Weights of a small transformer language model: untied embeddings.
Each number is 50 + 15 x the weight over the matrix's rms, rounded and kept within 0 to 99. Layers, rows and columns count from 0.

# layer 8 MLP up, 512x192, rms 0.0744, rows 263-296, columns 32-63
26 29 63 36 28 47 32 62 54 70 64 59 59 17 57 46 54 78 68 34 53 35 37 85 30 67 48 49 47 49 68 43
19 42 23 63 60 56 31 68 55 46 42 51 85 79 28 66 53 60 48 47 67 49 48 50 53 53 31 34 27 51 39 57
41 63 41 45 14 32 41 47 49 52 41 50 27 70 56 63 42 62 55 64 40 24 47 50 48 30 35 71 56 50 39 22
44 51 61 49 61 49 41 74 64 42 40 60 46 67 54 30 48 67 55 39 59 48 40 70 56 50 67 60 42 41 67 52
51 25 27 47 31 42 26 54 33 54 59 45 38 48 43 07 21 53 33 64 29 56 69 62 45 26 22 49 40 40 48 49
71 73 59 63 21 73 66 79 53 76 41 34 59 36 41 55 69 56 57 57 52 40 79 03 48 44 55 32 51 64 68 49
56 63 72 34 47 29 55 37 56 57 52 21 32 43 52 51 60 28 56 52 50 76 33 50 41 43 59 47 60 35 53 71
73 50 43 80 20 47 43 47 68 48 76 52 82 24 50 32 52 31 14 36 47 61 46 69 32 53 49 55 64 59 50 74
53 44 35 42 55 54 56 70 40 46 23 51 45 34 58 53 29 72 50 68 37 64 39 25 49 13 49 80 55 51 56 27
51 62 59 67 76 33 15 46 57 38 61 41 57 71 52 28 27 26 58 55 71 26 44 44 43 36 32 57 80 47 70 35
34 48 33 47 38 69 39 88 50 58 67 77 47 50 58 50 78 61 47 44 36 28 69 33 26 50 61 40 40 64 44 46
49 41 30 47 49 57 32 43 81 27 52 15 42 45 60 57 43 38 54 59 43 76 27 50 47 65 35 37 52 87 54 67
63 32 46 32 20 84 26 43 56 78 32 27 50 54 53 44 33 25 75 44 58 37 58 50 61 44 69 56 48 47 58 60
43 24 54 36 24 63 37 54 51 59 53 28 63 57 39 21 54 39 33 21 56 43 69 40 43 58 43 08 66 55 25 00
45 68 44 04 75 25 75 35 69 38 26 62 32 55 40 54 30 46 61 46 36 44 63 26 40 37 89 57 57 76 47 91
63 37 31 25 17 28 58 49 67 41 58 55 72 36 53 74 50 55 42 43 11 24 32 29 39 36 41 56 58 32 58 65
55 35 31 54 45 69 55 38 22 26 34 52 69 54 49 40 51 36 47 25 59 29 40 36 52 88 65 51 52 49 46 51
52 43 54 30 50 53 46 51 18 31 46 57 55 67 51 33 42 40 66 66 39 25 56 26 54 52 59 46 53 77 36 62
42 59 68 53 34 43 48 51 45 39 16 22 72 29 31 54 50 69 58 28 59 27 39 53 42 30 17 42 92 38 42 49
28 49 42 50 58 21 33 67 48 45 40 51 54 86 55 35 50 46 45 42 64 39 42 40 48 44 35 37 64 30 42 26
30 34 62 39 41 49 47 46 68 52 41 69 72 35 55 64 53 64 41 61 59 30 76 61 40 37 49 76 53 61 45 57
35 46 23 73 63 51 48 36 53 64 71 45 50 45 56 34 51 30 62 63 43 34 64 62 58 61 23 10 84 65 32 44
51 55 22 60 50 51 64 48 73 70 58 63 31 28 38 58 77 60 54 71 23 46 47 55 49 36 48 59 73 71 30 65
50 63 15 45 40 40 72 52 46 32 53 60 60 43 63 55 46 34 62 45 70 48 39 47 41 48 34 73 54 42 58 47
49 44 35 46 68 55 49 76 60 76 43 30 62 63 43 50 47 49 69 54 62 47 53 47 47 32 44 79 63 48 50 24
22 49 60 29 55 64 67 52 61 34 65 72 48 64 36 40 45 32 65 41 20 49 55 55 60 55 62 64 42 56 48 59
51 38 43 80 41 46 47 34 46 55 61 41 39 47 75 24 81 47 33 38 61 33 43 49 55 28 50 44 39 48 12 58
46 17 62 31 27 78 52 43 49 42 57 34 75 48 77 45 70 43 42 59 63 45 89 51 41 44 58 25 30 66 42 83
56 82 31 67 59 48 55 58 75 62 47 87 65 74 49 33 76 37 54 67 33 39 44 67 44 44 65 56 66 66 41 73
51 52 47 44 74 60 59 31 37 76 18 43 57 60 55 56 46 45 50 38 47 55 45 47 19 35 29 41 43 24 41 60
54 80 43 23 67 74 30 66 33 47 35 64 68 36 21 55 62 19 46 61 57 43 35 66 32 43 63 51 56 44 39 60
65 58 65 49 49 61 57 52 59 58 70 34 74 09 42 69 38 62 17 21 62 62 62 65 62 59 32 30 11 49 31 39
45 24 19 65 69 47 45 47 33 46 54 67 52 73 34 68 54 36 28 30 22 39 60 47 67 45 46 48 50 28 43 52
74 50 53 38 48 56 71 32 34 61 29 57 54 46 62 51 49 57 40 40 58 44 64 56 29 67 45 28 62 42 42 47
# layer 8 MLP down (transposed), 512x192, rms 0.0734, rows 263-295, columns 32-63
72 47 55 48 58 65 26 45 38 29 52 45 31 65 40 49 52 59 50 42 45 44 80 42 54 43 35 54 53 59 47 51
87 33 52 39 44 55 74 52 49 46 73 51 28 65 41 75 55 46 42 67 39 61 66 52 48 44 59 34 62 52 65 46
45 49 74 46 40 34 36 23 84 66 50 54 39 75 51 59 56 52 68 67 43 94 28 65 58 63 52 39 45 71 63 47
45 37 67 41 16 37 46 60 35 43 63 39 44 49 38 45 58 58 50 35 41 21 50 46 41 21 32 62 43 38 17 79
32 80 69 55 53 81 45 41 31 64 43 55 58 45 47 55 68 68 28 46 67 55 43 38 55 35 42 60 63 82 68 43
21 26 66 63 46 24 66 48 43 40 63 65 64 62 44 34 23 48 50 49 24 51 41 39 52 39 40 46 29 61 46 37
55 57 41 38 64 48 52 39 58 47 62 59 41 67 80 49 26 64 52 56 49 45 53 58 49 55 27 41 57 47 57 41
79 74 59 33 61 20 44 61 43 29 34 51 68 70 48 46 30 78 72 28 82 35 48 48 53 40 53 61 55 62 50 40
43 56 66 47 63 43 59 53 52 47 64 38 56 50 41 51 51 59 63 43 36 72 46 53 49 40 42 75 57 64 48 38
53 44 42 47 56 61 07 32 65 33 31 63 53 68 48 48 53 36 66 55 63 65 73 45 23 45 32 40 54 74 45 68
60 46 37 83 39 42 57 87 55 57 79 61 61 12 41 46 53 58 34 34 45 46 23 65 62 56 43 21 53 33 55 22
27 45 56 41 58 53 35 51 47 57 54 27 24 50 58 70 64 61 63 31 49 52 71 43 56 38 54 38 24 82 62 42
46 41 35 73 69 59 28 64 62 27 54 65 62 67 41 37 43 41 21 26 50 40 35 44 50 66 54 20 43 54 69 38
60 60 38 56 48 12 51 43 53 56 23 26 44 56 56 39 59 62 64 39 66 48 66 66 47 33 42 34 60 35 57 44
72 62 17 59 63 78 28 36 42 35 52 29 58 58 44 42 54 38 67 42 61 63 44 71 59 54 43 56 68 46 36 34
52 63 61 83 36 60 47 69 53 33 98 52 76 68 30 54 45 55 52 46 77 32 84 37 41 41 50 50 61 51 56 42
45 43 25 40 72 77 49 42 86 39 52 89 44 45 41 58 64 47 54 40 65 91 61 43 50 39 76 49 64 67 51 52
58 31 52 45 47 51 45 30 46 38 40 61 64 56 49 63 40 40 43 68 44 56 41 50 47 73 78 61 35 29 32 49
35 40 75 33 53 29 48 49 56 44 41 68 39 50 77 45 54 32 50 46 38 43 31 43 36 63 22 53 37 26 51 13
64 63 62 80 44 39 65 53 47 43 51 44 30 45 55 67 63 62 65 22 68 67 31 25 75 37 59 58 51 56 52 49
66 45 29 32 39 44 64 71 37 57 60 62 72 51 66 47 48 15 58 34 29 71 60 27 78 76 44 33 46 71 29 32
44 37 57 21 29 62 51 33 37 38 44 57 51 31 41 50 33 47 32 33 44 42 29 22 76 65 45 64 60 44 55 30
73 17 42 55 52 46 41 55 25 78 50 47 46 46 33 39 65 62 54 36 58 51 54 31 42 61 77 32 28 51 59 63
53 58 49 22 33 59 36 67 39 70 64 46 62 45 67 54 55 29 50 57 16 00 60 42 39 58 63 31 49 53 52 56
34 51 16 42 39 44 39 60 56 80 57 37 33 43 36 34 23 44 58 24 49 62 58 50 54 58 26 69 42 57 66 44
62 62 41 34 55 52 54 37 57 69 34 60 47 25 57 39 52 52 45 72 65 58 52 44 66 50 33 69 73 39 52 41
76 51 65 29 76 53 74 75 77 77 48 54 42 60 62 18 39 43 35 43 77 59 28 41 43 74 59 51 64 64 44 50
40 43 30 35 43 48 72 41 71 49 59 35 57 35 30 47 64 36 27 88 56 67 28 70 80 46 67 28 65 52 40 36
55 53 51 29 39 57 62 35 35 65 46 55 56 80 54 37 78 66 86 36 52 59 60 35 45 56 84 71 41 42 48 63
61 72 44 50 61 28 43 56 27 37 43 32 70 67 40 26 41 68 57 39 46 54 58 16 65 70 74 54 69 39 61 46
65 51 42 48 71 57 46 72 50 36 73 49 72 52 25 64 62 49 68 53 41 39 25 72 49 39 37 62 50 65 37 35
43 43 43 77 55 19 70 43 56 39 50 36 44 43 51 49 57 72 86 45 44 76 22 49 50 73 58 62 75 40 66 44
37 54 67 63 47 35 68 40 28 64 56 16 34 87 52 37 51 41 65 43 57 72 80 36 58 38 55 67 66 50 53 58
# layer 8 MLP gate, 512x192, rms 0.0768, rows 264-296, columns 32-63
36 47 58 63 57 59 71 68 60 49 61 21 53 33 45 54 53 76 41 51 64 77 51 68 65 37 64 62 64 42 75 76
69 46 53 46 60 41 52 17 62 37 32 55 62 41 26 45 44 47 42 58 60 66 51 66 75 36 41 54 48 62 43 65
45 54 17 71 61 57 66 50 39 53 54 59 45 55 63 46 40 47 61 78 44 83 43 76 80 22 51 56 41 47 47 47
80 52 48 64 59 34 48 50 43 41 60 63 68 45 58 36 61 46 36 35 54 57 64 43 48 41 34 55 49 35 70 68
43 61 52 43 72 51 33 60 62 26 64 48 64 66 73 29 44 32 49 45 32 63 58 43 51 70 50 63 76 58 65 66
47 38 69 66 60 39 42 54 83 64 50 69 41 62 44 66 33 82 59 57 61 43 62 67 67 42 56 96 58 29 33 53
67 29 75 80 40 52 31 53 40 46 60 62 62 40 48 84 60 55 35 17 55 54 59 34 29 36 40 22 59 42 48 33
26 21 51 89 61 56 43 36 62 24 77 74 62 44 52 71 50 32 52 54 42 55 56 54 87 57 28 45 38 32 33 45
69 64 69 41 90 70 44 57 53 44 39 34 50 83 55 40 77 26 53 66 53 57 58 39 41 61 57 44 61 91 52 37
43 59 49 39 63 65 42 39 53 28 33 63 46 35 43 48 56 53 44 61 28 62 36 52 26 24 32 45 48 52 31 81
51 48 40 56 54 47 64 46 80 43 67 15 73 50 53 67 55 62 30 72 72 61 51 48 65 62 43 46 63 51 52 44
34 60 51 44 83 51 44 47 48 41 44 47 31 86 63 78 65 30 48 43 63 51 60 37 72 50 35 55 75 62 51 43
33 43 53 69 82 52 61 30 31 54 89 06 41 34 46 73 68 40 56 45 71 59 54 75 38 33 31 53 54 60 32 49
11 57 51 50 65 45 61 40 52 54 83 45 40 67 62 59 81 36 51 70 73 38 69 36 31 55 37 28 43 56 36 54
53 46 37 51 81 72 34 56 64 58 35 54 26 51 46 33 53 50 47 64 56 38 65 64 59 73 51 68 57 57 50 47
49 23 50 71 40 20 76 47 43 23 48 60 35 63 74 56 50 42 51 64 30 59 61 35 42 48 24 63 56 58 63 52
49 38 34 80 66 55 32 48 75 54 63 36 49 62 53 37 55 53 28 45 63 63 64 66 62 42 33 74 65 56 46 69
52 45 51 42 76 53 37 39 48 60 58 55 17 52 59 56 48 51 37 51 51 65 55 30 25 44 51 49 62 76 46 34
74 53 63 70 59 52 81 17 52 56 58 74 60 41 47 55 25 38 61 44 58 58 52 46 45 59 53 68 46 45 74 58
27 43 46 74 49 66 80 66 33 21 48 45 58 38 91 50 41 55 60 77 65 53 56 60 44 63 51 60 66 27 50 53
55 91 59 67 68 56 83 26 41 42 83 48 56 51 67 50 62 29 35 37 60 76 35 48 40 61 36 33 58 81 35 34
35 62 55 36 36 49 34 47 60 26 67 41 46 67 50 55 66 48 50 35 64 76 51 23 65 64 56 56 43 56 69 52
51 54 53 70 53 73 52 40 61 66 67 57 59 45 49 71 64 41 37 19 50 26 52 92 36 63 32 30 75 51 14 40
71 28 69 40 59 56 41 23 62 60 48 27 38 69 49 60 52 50 68 59 51 95 72 32 62 27 64 46 55 53 54 65
51 52 43 36 45 76 65 52 24 33 42 48 37 52 66 24 33 60 56 38 68 55 58 62 53 49 48 56 48 75 65 56
35 58 61 51 33 79 49 33 52 58 33 58 35 30 61 28 70 57 76 37 76 55 38 28 43 63 58 49 40 42 52 42
50 31 38 28 50 56 50 28 53 49 52 43 48 43 63 29 60 54 41 62 17 70 39 46 37 28 15 75 56 40 63 61
44 50 89 73 55 49 48 34 32 34 74 46 43 39 50 56 64 55 58 62 43 82 26 49 30 55 44 38 67 52 68 35
41 52 74 40 58 52 66 35 51 55 42 37 24 52 41 57 65 55 73 43 53 67 68 22 53 40 70 45 41 48 56 40
36 49 63 49 34 61 61 35 64 12 75 43 43 57 66 43 60 57 41 48 30 52 64 40 46 47 48 50 69 83 29 58
62 43 51 63 43 66 42 59 40 47 61 39 51 33 54 54 45 42 41 51 47 39 12 48 52 37 39 65 61 66 40 57
40 76 60 48 55 26 74 47 58 46 40 65 69 54 71 53 68 30 54 78 64 49 27 56 29 27 51 59 34 66 64 57
61 55 65 63 43 43 38 47 68 49 52 57 52 32 51 41 40 62 31 50 58 47 29 42 64 44 67 83 63 58 58 50